python train.py --n_layer=15 --d_model=128 --n_head=8 --n_kv_head=8 --head_dim=32 --d_mlp=320 --vocab_size=16384 --activation="reglu" --norm="rmsnorm" --norm_place="pre" --norm_eps=1e-05 --positions="rope" --rope_base=10000.0 --rope_fraction=1.0 --qk_norm=true --attn_scale=0.186 --bias="none" --tie_embeddings=false --parallel_block=false --init="orth" --init_std_qkv=0.0746 --init_std_o=0.0 --init_std_up=0.0746 --init_std_down=0.0 --optimizer="soap_variant" --lr=0.0101 --beta1=0.95 --beta2=0.95 --weight_decay=0.035 --lr_head=0.00979 --warmup_steps=37 --schedule="wsd" --decay_fraction=0.622 --decay_shape="linear" --final_lr_fraction=0.05 --batch_tokens=[65536, 131072, 262144] --seq_len=512 --doc_mask=false --train_tokens=439200000 --steps=3213 --dataset="wikipedia_en"
Each number is 500 + 40 x the weight over its row's rms, rounded and kept within 0 to 999. Layers, rows and columns count from 0. Numbers have three digits each. The size before them is the row's rms in percent of the matrix's.

# layer 8 MLP up, 320x128, rms 0.401, rows 141-277, columns 32-63
099:503534553503478519574490564478514557473527554481567432494503477460504441489555522538546486445525
091:501516502515569438489496433442575540469507505429529495424573482451492462475570511506436473509520
098:526520515443536459462414508487492526498431548469450531455459497505471445485465521471503535501506
105:566500539452526484546438495487466523459470474463495574514548486512539523555572488501520449549456
094:498526455510515500503452425489536508503495476507419433507467513463461544575504467492560481511495
089:511546555515536515523469487522460546476531505532551559495524533473475498478501482493540471522502
101:545539480524541510508496422501533523502459485545503533455461480458462470474484475537524546512535
095:520478473460548468463434531432547444535464549564464546498569396491391543500562546481491472505522
090:562566436467523418494512442418476464508458493562500478522483511461525444465544553498500456516511
103:518483504495490466537532509497553449522516542483556507463403498532455476503526425467446512558493
116:532617500478556424515533495535441453479519589519481518512488476492451461490591431479472488494503
093:475536466491507479493506503532456515471480533480521502598507478484576454455558589500491538510506
097:501549547540487589470585414497464441523457574456504464491514508520528563443497536513443502501443
100:445521542539527453517507503451474514447513491526520500438525549491513464609452491470519503492472
089:486514557539516559586517540508559465491501513487455465515448451525481483538511474471529478562605
089:483512537537494438564448493539478456485487546486471503517478498529534468526418463552501499533477
102:501485475498512549532476477474454550512476518552450441532509470542427577515479520503525454411517
094:483551494504520496496444456573505426425467450511507539520488542523520508513431477471504522478504
112:587541461454584477509448516474584507542454477473591523493433585459512495557517494540450486553517
107:498478495515458455488554463473589474533501560532463520408498476503443546492538608567501435436505
110:439426553494468506465505483453487534557517557534545536521562503455491536498443510495458543478521
086:469568454550524509462515536440441473470532478563555584522444512500465527535538479534572478482499
100:526546460462579441491508461538488528512554486489504481479480555565467500551530519583540411462458
091:520496501514486449472554480502481384435521474590469531550529464570491587489482459520452554501406
098:479544469515465437606455564505521480420461492545451496551525428495481455519513475462466506540569
089:508534546511482506491517533459527474498502449454460431437473484471524549462537505496517540487512
098:462548476470537540509494463543462500478562491442473533495485528478547451521518500429539546513469
094:468522480485544500530538509479433433452463514454502554557473453562539494600501443459449563538538
098:506482509527540471505540485514485459468523431463434504472513428578469566568522478572549549444530
101:505529505482559521515499504453557510587463464521490450466493492474492476472576490557555430489528
096:606490493450498434489560508534510467527499505485405513475431527521512468456476518443530483448471
110:519460487412501478551513553488461540500505550492529539494523465561554540440485485494533475439499
111:526506464499492494498481469541494519478554467437429493529431494483526552506467511543490565504446
090:520479543492526430538553545524577554510500505578574485503429460505492491541497530466552505460500
108:462451491511528486521420435558457560561507518462492501472488464467496496520494447515524558533461
109:493511509516520482471520445528516514536463524455542478485482441471453563523466536455513468498488
110:509457548534540480524515501592532554516573532487455482446529511538561488555481568493511530512501
109:474543502484467490481472481445492466556496565480512474526487476500532491523583527470507524492485
098:441502538508440467533469519492501477512542523458473473523455416536541443504513504509462517533494
094:478532530432474518473513575522548428461533520462478523569540586604493482518476507480480507446488
107:501478475508575476497459445537519440490548513474509517481492497502453461486444509470498487549470
102:568551497500489513511550573532543492488504548588483484446500488547457483537476544530521475526458
093:506509518515467474502486481505513584549495449467564477489483500498527564472543499502419553519609
096:553491508451522571549483460552487450550438488464550509433481494512489511511537496529493525473524
109:476469535487525505469494461450517521494551556477493522528498462481631522520425503514456567545525
098:466479496564533504478499514515493486522460476528470491562475471522461588461504510469433500485518
104:536475539486474524433519406536449500441482539592508545434443507440515493451519507499576504457483
109:492436480467509569479509460521458489471488517463488482540547469502484538501486536540595550593555
111:563553479493462466449544498572471438529514488533471576520491511500465528528503465472523471488486
090:497481491502523613491545456527478501588562491515471533539476527560523579487485487558528478555501
099:475476530490463524475479542492571584584449460467533495444462517490628503471518477501525491495531
091:565541546469465438505434485593510444476499479511521561515457542558492498477465525486549478562490
102:523477452470528390466545549493414398494537537463601474501558555545451454496504516489570544490498
097:493560499469548517446575515540475426462541566521528532567544528455419445500461492508411492520442
101:530542549491439506522508514372511454499520442505493498485524515466488552431526560510470455528629
111:522484542488511500487560484554479510516470485477537458386481520497472567534478498476504553383501
103:431549584498559560525547527528499516534559545490481464468531455500502494482519482520528433497507
098:494441528452490520427460546495496487469566517522502446578532468547543478466451470491490522521493
101:484505495413484492524428530513544473477434467589493502461516480531525564451518495501454509489514
107:470494439561512487514504491492482425491554493473528531504578490513458500528456509521442483464540
116:422523469427526524497483511481509504550504470528510507561430515548547579515432533528498525471545
091:481436493473512480492520522452500499548495537412539524485511458461518538466530504497532484465481
097:474550496545521456508529519479502478423524546492506527415557511414491493489466512516401500477524
108:479500512509533514530473498512547533514540550452572583553540495574473530435524530468443454552520
097:534490527453517519471452477588484555474458461522538501472483489570516473473439568513499529513473
110:508480480510474452506460462560504450598460527466526453500491559533462434468557521544536454520473
104:481451530485525460524545475475499463524550473497493523486522497493591511471532489513486509550503
097:544520543383479487473541494541501557461546523543471479456508502511551550510474441472452482519556
100:534517540464538530500538484542490554571438504480513399538497524488459459471511479477571542500525
108:542460522548526416548484587472526459448540487457519467430490495539462549500461478485537467535515
090:455519539451489548492416399543461515499462482497500411521546449415552532476481496449529533491510
104:471558547484470493508501515474474525486528525541590516402541486525528519554470485496421481504502
097:511438515501528493508449511472472448511514498529466504437548538480518438437427514484504471570429
098:513511467470521480501592519499529472472547533461497517490524538390502476585452529523477498469403
090:489478485489489510566480447508521549510422442484529520494482499506481536541436524521498487494488
103:488422494496515487495557486498502559447493540550535541475485549476444464570502398544500463609536
100:569500578548481486510456496525468529531547550497541519503476531558477544523534512511432509476508
089:534536485502531476505516461475486509488489480539562503447494514538544493494519524571465494459543
094:530517498470422545565488525572490519487452509467507481456554511512452498508506558510553495519489
092:485542412468507509485541467488481507478486510481507517448461509473543448531492450507547436418513
108:438511543449490509560483484565481441486450494464531478472502508541511501541533489511418491566448
100:495445449514556550520460559501578546571560474537531507539550603613429511551474441541486499534461
091:492492491543547462543528465494402493510480499477485487444549459503446525528481482413425531472522
095:509440475468511493505507503461527574530539571479570482460492415452504461506482540471502421474574
114:476543509487500549541454493581474453532428508513522442523570519482483483472495483539543478512502
102:484448533501499425473556544524513455422421543524465508478504525529469488561550379483516511492470
108:516543503518531544527555507565526529531589568449512480490517489528522555460503503468483577466567
097:456451458459507438515575465477518449464453524514582513461547482487508456501544488502520525468421
099:488554497572561503439518521520551462523535455471544578594504498556585534465563549422544559464470
094:562513533541542424454502491520572532471499516550490470554545480530493492508509470560431498528521
109:493457515451470607490489523446455455479564492571483481523496534515479565502496564475504514600514
107:462595470505524507508478504461495492501439431499493548527484510546642524553536537490466499544513
104:462541520509487561507524453477474465471596467518474434507568482467524444480493520506456595486448
099:563496494570538495527484507519455429484472620525451438429494538492526522497536425474506528553536
100:522479505491497578534496539580510560460444517544508525525528468499510534495449518510525507512519
097:550534492565446494552524482487503445545526475555427471506482497537462485453424496464457547504541
114:471536461537492516522436493479484492433491459491448487553504576543576474613521518517476471522485
090:486571468533496568586437507522492537422446545537469446479534492431478485519495489534500484512518
098:529501505522475559503488482514434456519539473495496498442495551549571521477457561410523517533588
100:501491429516509505433501491493507494503518440469593445459468507501552445505468529534518541426598
094:528641547505485473466407464465461542545549478540509447518523550574541503587498489587527481483520
102:474562523527544488511490604512506506499580485471498419491492512535543481560502422539541553519511
103:506499525513511487460472540483479537488546547477487527490484494445500416512483488522512497586475
105:513414496535537456491485577468493504459497494533493490542605529480549528474523564520514459471534
077:538499486496487501479420497520492516488536444513511381528542425508546550550446493516437514475499
097:480521502403491531545509540440466475476498513569489481485450472506515512452406470578456522501505
093:505548494503532547510508471587455506454545508440520518440426507518498577500543492479502532513505
091:510474459462552550540480480566520523403483507515477502454528537441509585481547500449437416462511
095:461483460504495504456529543456543493428464498500508496524491498415534495541522490503472415434472
093:438509473551507543472468535455551561530468428498521472486464484493488492492510613540503500579515
094:482578459408421553545553462549460470487491558562489509474524617502484490511502457522525533506488
105:487522530485558489512438461540504516508536508487528526552518497387489455442483441479486575480508
109:459485449494488446450476461496508476540538534548550454521514456599540458451457490484534485550573
095:454567484433483458485466537470476512505543468512545492483484595413538406456466503533507485520584
095:450453488465521529488499429477528557476497472485480473546419478501491510439526492533529539485513
096:514470475485478538450518433510480532491493452538463573634535489471528581527541492602452515509522
093:555480542511547522507530519500520525480466517496536509485545467479516517492552488491490446526502
097:562508443468483518469450512575570541436496503456530533463414396538448497475584480545522527579503
089:439508436478538525487495524496436485549460581494488505415583477530510503474516511596462498570543
091:537479496518437427491427545486432469462489494482533481460507477572505559499521485503504472462533
102:443491543430522511570517567525489484457513456534579434515503506502556541362481471454484487524514
094:519505358497480500419508546482491469441546489492513477513465523502486505503515513466502497501484
104:481557577486496524471509487470513521497419556426483513512469542566544512490526549547511516514474
100:545501456478530446505475469544483487536513519486527511449530550479413483484457533500518498518493
093:504475490513532472559515488520403551417539506489498508482460484520503484560477437527517454517442
097:489495485522491471515526531475556503551514413406552545456508452495474522412547443480548483486523
087:528521482577523474499532521447460512455494492483540498505505513534510403485535505484498481505453
098:540478502493458525476476537533522484492476497487499519492497511529508552490506459514540498444497
112:493490533536565439505495504548527504494485484424475485516517527477480523503583521435522548452571
092:434495493494504527488560480519542570526485505456458493480490479563515521490484529560505511506458
095:497413483566527477526474533523508533546511454505473515546398476505537472504484560465536469544521
099:500428475461520457498555515555474528544510487419501502521536507543460528531451511520515606404472
096:511507492571514506529493538487476526491518391479528500566408515568505473536490503507495509540558
091:567549499518559495529503496530485530445533555537519417523450502540499535503495450577430506477464
092:529415517493547605552499547502504511508534475456495555489443465511535481517584548441548566482466
106:492470504480435527512513490520489487490514521570485492507520477476533487565505383523473512506544
108:497437483491551473489479530442441468490493506514551552582516582541530451546439505551526574511481
# layer 8 MLP down (transposed), 320x128, rms 0.396, rows 141-277, columns 32-63
099:499481563500501470425473478501532438561545488473514544477502432430510495444484546442518449532598
098:530490526531515575538451593533464499492492470445486509509468550531474479569498510507443529523491
099:504494485501515488528502402456541505550454607522524563496572498451526468539490460510531570545483
112:510484483484545526490474486444530465465435465507442541458508464390473522491501495501455508513443
093:493486524479442524556436522422490558514546515479552550475488537463493536497485481525438509493457
094:467546490506428496563522500570542531494542477506493501461487460467464553498483449494558522512507
105:516550534531484494475508545468431497521419510481479527510566471472489443508526532482488517480525
095:525536586492495559514486541498534490490521486575422493527506460487469485459481580490466462535532
093:493500486617426496419560443536483554489585590503446579605430523480486507443495470530496485508508
118:577481505487551526513485506433475541496462435493454483471531467447591462412436493566490539468506
114:471575506497457495439491487503512473440571564480518553478502475534414526536534489471471491515505
097:478494462458514487518571467518512577507544506516510445483482606519529475466458501442462435501537
097:559528471486532507529425477511560495472464433511542498540524557531553578494532520422553548439550
099:422413478512490420491507527513501483536466443501504513497461547486582517555465531481507472535513
089:483464507432533568420512483540531637466546501464474523497504454446562478455443457535514496488429
084:491543506531458536534505503550488539531569436521504478427408567482523537571525504542467563430517
097:459486546511551533478431546515565456515521566479567537449587520447485406555533498477432533539522
104:494523538579461482499460452419531536445577519585477504509525543520491511603470501483423535546394
111:444472562575442452497550540512462551462611565562452535518544517528502495527552491492563460476467
100:540526503548455498504540562430550456497547517499542575531497506558459495484464478540460530500458
113:459574473492480466559530478571564443481479431513514545429522533525517543476474479519514517535487
093:512446408453500481515528403517505513483545498526556520511533473500514520456444493512539563462453
118:489551471523443481570480558501500477522456521504534482566530512487492540503503585436479544515431
101:408474461505501459510501544547564463558540495526490529501503489555537478568481462557441557570515
101:524495470500406517483550528458486535526534496515496489485472526509539471436536544551507539482483
090:542519417498478471574521512456529510453526407495497481534530501445581583501484405513529544467515
106:464475512473472515493474521483493464499510458534486515541512456521496546421440443496485470487489
082:469497513518465549601499486570480487583490462558462548501505508511566509626516459443490446538533
100:509500485467533418526525555568412581501437502494495469527484459538591492528528513496479508585450
088:455452519533500413495451487515490493461519462539528535466522515602511503462563418497492504482487
109:437452495540459454505495468538505479473545568530565479490576445473431515545567510506506504548525
101:533466537499461522502486512563490524519554444453532515498487540461534490524503496516502520456513
104:508541496469499534546460525445600443491427552470539537497490486522468475496513453504550517500512
094:451531465515460603533486450499490521463443493450477484575485489422489529534522472505434368561551
111:551536524468540473549496452541480426474560448464544453560470420530504508513470482471530438548478
111:500464498479526455491526456550548540485530501568475554474420506501514466483512465452589509516405
112:590508481461514507500486507427529542541494474473636476483561540494503424537497481492544474453496
100:594506489475480471515464495455453470520454490538463539515594459467431477586556531484555502462488
099:514579450457492474457545495465439513505408402467495573509482472540468541476528447491477559464443
095:501523482512469491449480497482530436558467546494453613492531483469516455507514503490492469497498
104:517489531541486484461423498506529483467516488485483482513548557485506507546517547464547512502443
095:460433488462479500491458473469469532492469420516460476468519537581566419479474553513519527505428
094:476527408540445470539514535536519464540507486482501485525490468509542504481496534498448519451490
100:554576497458436488469465492461573462556508519522448528497464534537451478531488503529506536459465
109:500502480504482451449490504512549586497574561607499432572554492486566492516454520444485526453505
094:498510566490561533506500500446516506512492521453533580402541550449475439456510478510491460529516
090:564527509482551501495480499443501449509440512543520558510461473480510458516459490547429520517442
109:495485493452522511505504494532466499423484461465522440519514506515587581532500515527520495465444
110:505509518527510531452513538401523505474576569470516459478504481449473494509527491499484472445459
091:510465505474562501422450550469448561442532495496486445518522486474470501498484529423516498466504
101:551421528585468451465466517429479570502495453506456502494441543548483585521575493513467527540489
090:521469468473500512500444441454439565512457574454534445510506537489514543521504501561456542468485
101:517485562584498542519558494494535491491544477492494477505470454517466501499494457529515498555439
094:490468477523523475475496493473438534501492530463411560510544497467496526468523526557533460589488
101:514509464521385582553499435482470453412469559500524499438554487494496538503542501549587481545441
108:490476523451456495512507537492459524502474491506548488525507490432508551757456540507425424510480
104:529575433479473532448437472546473550529548491547465480388577529489518434426374466512534532453482
097:501460469473578539519516538554511567497451584501511460469570472478510535496534511452440506606508
098:441453475505503449461459449535515514538544522524514556480419544542485602441515502532470507508476
107:500477578469489522490464543456515521481506491536522516541526530500459426480464562537451503523469
117:521479522516517580495511464502627420506469556488591517506527459462496483488516512537506480494479
090:481478528480458503497568562489516490523483485466525484527396563483487480523533434493468578499471
096:482471514467559428495550494572503552548555417578490472441519492505547503424486552442550498521531
097:464501462511533534518504566551449527451475527446527505546500452592441509504499440510482526519462
097:512494502428538424496565517535482531532538429481458510551480496517489492447511407486536504520508
111:489515522542505554391456527552478543574477546533508496520503473612458484467493532443472448502506
101:455537486490406521445507513472521555479514529468524521528368479497455513551443523483545606489488
106:583472528491520533481519497542497356483492527506519530519498505511466425475519475546514545576473
101:556487498434477531544530527426464503471460533472511492497464492437472543605531506467619560532546
107:519525432516506500583540516502505525469427542518502471468433513544549560626486503509495554536475
090:466396486525517539537503558600480473455481569558516555489515532533517477443575494452476495534544
103:504538406474529479469514497498538504491477490490548508471468590517505464451413497448402527527440
088:374440540475476431527450450503545470552465491501540527522482510506503491545566559449499522565522
094:551482506470536489514476510490425424563495595546524487546537494510534489462510483491502473515480
116:464558563453481470433467573505507432489522523494508519524536514495464501570587523461510482532528
100:501559493488533544546528502548491521457492441442519483535432606466548528532471443571550509524569
102:460506427414461530556537521372462508532442554558498509528476535485557507500496517476522509506595
091:531520526508520483489477549403520478409486470482490506508486552454544493534514468486483494436493
096:419404503482446494438494493559517461520453531472511526476473548531397540456523473471474468538502
094:440487497409472563495484535479485473499440502561460457489517446468570525652512467512474501525509
110:498523509555516541449529502496538498523474525435489447457506507487586521488445526441457574535485
101:521493490535452500458437497404501496518507458490516500492480416458528467463480574492504486464507
098:469513551459488474465459478552495497536502541524441464500484499492488467543460484508490532523580
101:459466512520484524469447556541530533580427546493526524502481480421445495461464502540395492463507
111:522492400518476525485446540497605478559517505457510574483474468573505597430464492448483491547494
099:547456506494484453536468509519477509477492578524534465505476474505508525526536521519436532495461
106:502518472564514483508489457509460460450453533471504505522523543515521496488539489528506516539445
105:481454453501548565545559491554453509493481445440598585444516517472547547471489524535485466546445
097:482495487456476534506496539507508432467500519480503603551521536527570492539514472503478512415555
094:437441515456549491474543491593506468478413534475578507526571445443493475527504482479524420438455
106:544596538503482431513494509538491430467499479489493471459479563440457439458521502520480449463554
110:515568449513489486536507508555542440503505507558457550475480550492448479494495491480564556473478
106:582504491494525500543474433553543428474543533468508522573486458456479507514478504445489515470445
103:529535548493412565491519522539573496498516479473413467463536477484466506557500527500511487523508
104:438515458504508531514470523553610451512469589474526498543567575533552500510510518440455492481511
098:487491537514492569488483511462487565506395557503472481497563475541472489419543518497482454497513
107:521497482525447445407488532503528540497531577512513554490589512501495486407556486584441430580504
095:494548502459496533460481500426520500434524504528515514521524586529455508620451533518513486497551
091:461501540524536502552533480492518472519381581492471530417429542508526465620526444481474489526549
102:490464534521442519481473544522459491545468531523401522493517513490517479536529481451546508552531
098:513450510501490493457502478574535530552475497486528434553547467516482506470518523436461501432516
102:516515439527511481531437506462543453496530488472564517498482478521470584561473449545480588464539
103:531520499518543562521504417530428463469471491429515463453505528488482521601525527495444480433478
107:500553470510556562505540495534508465477465479442524509454438537467483433398495439524570509524554
084:570482577550468487468503552537529426483598536444473550479486472507502396470513561498508464474468
101:497526495507496481452534585453480537512610559514462495487587431481547511484454571518459547519459
086:466460521486468452510522497446563518478446543592448486571430455519506484400498538503500520494521
098:410463462528539497519464579499492441483526517498562525522527489563438482550554402523463491410494
098:547438518518441460565548453509465511467547520501465496465563479525500504567459555531521482526553
091:546454482510531471524443506489508535449534514460488508453508522442477507423463432532487569516513
093:449469482447534510489511506523526584473455489517452485503563464473571480578518529499551498524451
112:501559566555545556497515492595518544536475517584440469535534461480488474477477433500480452496488
111:497533519503537524582474498577478519484479457479493496475527527466453409472442532503543534534537
097:576466501486450528516480585492504471500485486472493506427510479514472503418459452503500518442467
097:565448481464597430501482508463493466551481499525577510547466453510520566431436531485474523515475
092:452504479483549560461469494535613541462537479536558493516515491501507498483527451489485502518531
090:491524495484415593465482468471546480514415536533491450515527500550475498579483479490497528526475
095:560494506533503509529518519385460567518544495525469514476404524555541559474536568494525483472533
096:536440468497469545543538515543498504493543483475384463505449536446520499499550513567467426510584
093:474476496517557510474547456530464509573606492451491569494465542533528550458514455538601538497519
102:496565570464590526542535433569487526508461485512478406571529457514516489542500549409497521444464
091:532545514444480458531529478533543534519463464486562529551457483454495495474554469498435444513485
088:467524421484499495466436445491504506472499481552493487479540449556467540481467579525503508499468
094:603484504555534519510449455506474524485443524557489536528569450526520554474465467466491499442494
099:433463444471516503441495496477532477557528529502500500490608476497480553445500606473466463536485
101:486459547506473504406489535606505475591498470533499471543563513548460477478519534513586519491527
086:475454545499506537498468489495502552477493451515496462450530552445567554482478472468519491419545
103:581425435475484544520527489485497491546463525529530455475557463448554563431456489445500438534511
103:487441497446495535538556499505515521460518535542504498512465509509525512689486497503457490520503
092:438436462543427558497566499480440482544477537517502452480435394451446575478500550466518528473538
099:487471522561523449521541539514481478415475563476500484486471453507499520536510530521549471519454
093:451516503496508479529529468471437525427497457462588469505490461490504520597448453418523528506524
095:544479475530482439490537492498499566542499584490484462488533510544503541515528528524575482541450
093:499465463601523489517538553481496435498414514520547467447561503579501469537512501457558487512496
094:588489498475490510487537471529437468464524544438450502451490492461510438437422496447510534452504
106:559523465504462493451415413510494519458480499460528476543495492494455534483512614480515478500493
111:533525536526403574515434468564497484548508524526504521504524516485503501536498538533490531452435
# layer 8 MLP gate, 320x128, rms 0.415, rows 142-278, columns 32-63
099:530488441484525460494476565467548485541450458443464511469469533486542520519532512455588452523522
099:484526466499488490526390454509428516526426556506493494430490467498512411536498495501519506406453
103:473449610504524494514562515448507522557478545546515525542517484529475522515457506529505460439477
094:528538468555517531496450502473470525404518437519508476507528478542493511552531565519490559486550
090:457511395573535576491473494507576475433548511512562459481455566454534502483522507516473447547488
101:494545491559565427512496484532434438513510520527499511495522523471498452493551561477502500496423
095:524584428505541421522521494460509502506526508501565421478584491442557458488530434513429538485494
095:493550478503538472569506470488526540467539474458506522531528475584463519502448546461534498512528
109:471487448455568475487455481473469527559444461482494431501558505471519529478505492586476514478492
115:479434406564498517523526534483479500530438498487445549448566539483512534449501515543538523549499
099:505561488473560571520483501480518514494538503509537502473495537509500528529490541491458482533573
097:526541472491507521506443548489477516479503508508551572517447516464507502525459531495554502483531
106:525472566409524458508454556538482427478475492465505516493488526484553490452501460527476464493451
094:524493493478484439457640522455528489480524459495496513513455552525458524518556534488486498477499
097:540528449455465537486540558514550518486515487514608427502490569580563540445456521513489532433468
091:474479525551535469568505575491490469431415531477495521480484534493583513492411490428536450450484
100:520563546501463461522468529503499521511456466497494497475495496519518520440474472581519423555514
108:593536467461534509481490498428480524498463449484514398506474489481593539456484535498469515475547
103:518562493528546567562481508601525534529505502503576453576469493507503497502461510484399530526485
111:547496518528567549491436444505458566501447447442483486501501450443455568501495469513485545551539
100:496538550462546484535518533543465494523442556499538453489562532414501527513459564483401484554484
109:538440497497447525431527468519529485533511558406515536486485438468537543514564387531464432496445
096:565465466517475499521496570531525541483499501503456464504469507484469459538498561447422494509558
096:479539521480537530505550458466493507539490454514483465629495463485549469489544558501487494500538
095:517488545508524517468477475525503585434514523550491432506509475444419568470432468445502454484526
097:519527503443516569520543539489415556450466480439481578491545536454511495491514535455533426427587
103:462530534454529524546567466485524457487467565498510479467573571552442515511474494520501479404417
100:507583476447529499539597453467516470475436522453471535452523542460474422451493523523570514420460
102:504492402521464443527471486507463452529492490530468510513504515474506527524435518527466477546500
105:568498498416522477480418546489489542533502463500445450466455521568504520499401545550478498453475
105:559495468466465454532526563420416470529507543523511561474547554492497525473454447546443516530492
119:498426434494492533534566534543454482510520485526574464511456500515497574576480532512465463532473
096:489497493563571499508427511513469520469486566553566552583493482451550447491516573525496478589521
104:520459558474527544469525552502467458565533512480507483520542366547561591491471566604471493486522
105:527414491538520506463528557510471463489443556488471545453564558493468539505500506468542479455491
100:524439537518586500528491502472526425468494431480467537486440505514521546467514528488522519529601
104:513522490585457569506458531558559571442454493521477416486503455498496512573423512493520497451496
096:470569511489477499544535484540432512541505572524552465538585476487473505507475542492555509440523
097:514469495558463506530534502507529470543543468488410495570501491365432496461527535490506551483530
106:583481504581535483472501481539473530499522496432576452519557492438519462442546531502554514478457
094:455591414476491473545486473519499489501490425492477507498452436476534480572493538472515497476552
096:554534516555523486468525489536512518499419471451506500408419521470510479457535530479423477501523
096:437478522488554490521500507512489461530496454478508470534490512470492490445471477487459473536522
105:513521496483522481534520418435470547494541511486475500517440442491493539470498532507518484505498
092:453501507552556510581431578501511537516471502481543465559469517512501548515454505589500544530591
103:486465497490494511550540468459458535463464460502529461549513557465551583397469482521505489514439
108:502566568527534449495508453518467514550453425589519538486476566516495565477442527507525503505537
097:550579504553531444581476493569491541499472457491514470595443521513483482531424472464530561522462
089:598542415494505462505496495480432448515462422578455555504527459508501481558466506520508540522480
099:520506552508475507507548497431421459424478470502448467496526462470534580452477444519418504507498
091:539475495452537592508503491487488541495409510437498492490606552479523467497477605522458514511509
097:459516542528490419564498477482477513432491502548463414545474525521492500459478526425511475452543
096:524485456464606482557498491500476471462496466544543546558508498425470518496464462505471533530489
100:491500446528460483549496516521493416475501523413523516464491509421489472455537524431464556515479
104:530508446567509426559546501493497533451459452518580422457501457493508483547514467483513567455510
106:501512525540488437527610534533543474452511507514494506492564541513548526446461510556506490468477
101:541475449474483554529448467485518508504560517580470535492533457477513496574518569441508474429473
095:503451414546550518538553603517543537473501454472550391465513459541579452523489519469544547444564
102:534470481552525508523534508492525532517555520481427595423546498491503528517505465486492493524510
106:489551481506533536538455560432522551537521481445474532479464538533464531546510495565534506502538
096:497529456541507506572447550402481475435511486506603461511525546478490556519488537505444584549542
104:517491433537505470516481511501512518460431476430477510464463544519483568495440513500514431483478
097:503549545546466446538499565523426565458489474515493516486441468487601513468543424546518493458567
096:527549449505484470538499502504570543468481582528565500490527432490498528503387501497526493495516
102:498479579470450513540527476443467459507518558466529461551556565481549555503518483492502474455510
098:530560440535518444552487474488561531471561503559526545484542437460490467521451495448651482486562
097:554504535517545491538491494600452429528453532522480526471591481468517551508497459448486501590452
092:505537447545571539524523551554531570482456503462497549485590467481536534514445501483588503475529
107:475487432467475547510443441516539455533497604500482530462563547479499477461506488561563486472433
088:557523527515520504532492574450526459471468537483547485519558610518483582533434503512511562508457
105:568469435512557476464561521474462420514465482561433553469510532479494488470495437415559556511474
102:476538563540519430503519469429546506509516481518525524436513490535454491483407485476480525505531
095:534526546523453521486492463491507372467497503470480555465515454435486466433542534564528527444488
114:510501479475529493505488598500506473463516532497542516454538588504489482521534582477534562478528
106:513529537527538526559480528485509433416469526587532451459559549514528484489474389500554452523466
096:467541474546509520439532522606551562449540447449527498520491505508536507416459525497480504466605
094:463528547602519511583486494477470521547502458486440460511426451487524507525543517530544537483583
100:506574520481546506503448487425504505414487445545516507494539515490582574466433582525458450531537
096:442423478465533525498550384416538458604497509476535533575530472536498490467488473459489435457510
112:565574507536534564498524518488505532495537500565554464498408464551513499477545498510526444516469
093:463479512524551473552485550526459503470506539510442537517473524548560535471502501519486602496391
093:514463470588489511566557527552519516535487531597508581515470469454467432491478500522523516486545
099:532444465514511477491474518564401452446424531498510508452470518493538448482448549567482517473557
100:508458458508492536527574512457478534501606501545595504530481449485522507506506554550563403428516
104:533556509537477467508473493453540468573553510528516529505475480454494497462458511463502528484539
107:596515467491493510522487506525499559561540518518431512503531484520552533447453495452532512477512
104:556430439517561504526413480515581490492517509508470439485477502553564510563478523463536433443479
103:561490511526569391492440546448554449483472495486555529533451533471474458564470499448434483465492
099:506481520492555559514504575426471551481540556515498396553490513546525566445460532564547461516394
104:460498529498488500548501419488445450561510550492471468418531500494558475498504394487522574439478
099:523579476523451508497531504500487536530531560600494521453446523504510476422467468543443550527587
095:580505556560482459502458470526552523438538558469525485457564475481480489504462460489522415475488
099:556515530530537456545567512592477516433494533497499479569420486525503445521581502547457517505558
104:534546485543531477516459532558508476531520466519540494496481405508505480503422546496458446489519
098:505479475468519459519448508536488511477492457494441458507474545465595481516498453482460551439534
109:498492498526552551478504409542466518541529471493574501485541557460525427458421478527550560504504
095:449456539479484448560535518416469503466480522493506524480497434543560454514513514509478456497550
104:496533475524576455537500458425502579513575451574445451532524539481541479484452579519606527479530
099:540437505526534485481491563521513477517466458523524562468432454540571438489507509426455583518503
097:510454490485516487562509501500397571517433510471510486506507447539534539524547540466557479485523
101:528586558483497483505497499595496537550472546501526544565536426440480448445472509564479474536588
102:514571515541545571549500420479489534460505523449549494411547477486550512533478504488494519474520
109:504537448463499545549548533456438496511507559502528556521588540498478515406530518522520455489484
086:521492515520521479537522574499542558500484489510505572485479526470492554525442562465512521563554
106:555546420435505446511484470467483476461468542469467558419544507505541449519520599474513512522477
091:501529494508500509536562445461478487450476541520466522547508569513454536488483524472430498495551
100:481491452492483536514514523558492529459530503451514462535538509532491525514475490589553490419524
098:489464512496529536572542502517564491483439518533454502547505468534484533488542487523562492504534
092:542466503498530468486447550547504498562470452511486497481566462436471452505479530606473483467458
099:529449505524505491502517513528535485471474491476473535530575451495484477482539553483504531442512
107:593463435497508516527544584496529572591456543431549491522525561466507473473455498486448476546490
106:453448471541522533545488506475523553467491511446439493528517377576429524516502573479487601490511
093:511561505603502523500564540525501525535438472476502546495544459538529515523458498502467523509533
102:492509498514466426511496541479489445603505505501513489450500506446533522469462481572412508523443
102:476506444471535483535522420530516472549508461473464489387478479509519523468505479523433485565467
094:544528525541534441539481486517578542474441482445580510425527474486471530476535606544489477508499
104:512556555537489470546524509504556475555511501491554521525465474420399478502519488540510415520512
098:550476449510504454467509522460440557524463518492467429477504504410501505436488478468534456448514
096:527530503432460476521514507541403540484456459463530494566555561548526551532499598492538464551503
101:513479569575559509575530487524554500502460487410474403550487426497467524504547551450522557458458
096:456463516512508444544516511454505457522503437425423443474525510469544502468490517485487512523463
102:487462513483572573528506529508506386498534573468514540576438418527486560509507542468528485503560
099:461510437508529537497532579454508476493544468453485482475545560477364531479509473482517494526461
094:489532511500532601510505523519378480495474554443498497448515546522440486448482485491507451495475
096:563532484489571561499514548520519461515480474501514486470473454480479457504514521436486469491520
094:558483523497492488514586476482500520489421504451488507490515509562513547513511511508517522471446
106:480502483515551486479551474461503491459459526481514475512497541485504523508529412556473485487466
101:516565430477540444492471507450461497472475443432475499399484603478514470449508508478513524545506
101:483512563487512422544561498518486476469505581499510577484507464488478501518519477515480536484481
097:524566558471524558499515487543523507501549571460508590515521487421545517486465529535611488525547
095:433490527539533435544518539525475514519463440469477352596484482561511498464476494528511477543472
100:521498508507521389518459558453519454508520506513487473479520533464456456468443449504497473486372
096:520451480477460456542524477488465521572460477494485594440434568432480500475488566512421458466483
098:513499488548487432564499498494563517400540468418419470509516503403496460507580518513511534555526
104:554556446517531511469513478532509546548527510488560399495483600458486465489460545474491486433509
102:456471481533546522515491542449464526497553500442501523483521472494567465490528535611539501483502
088:602489526492535468504486516476474500566505552459480453518519535511501503544502475533494492476514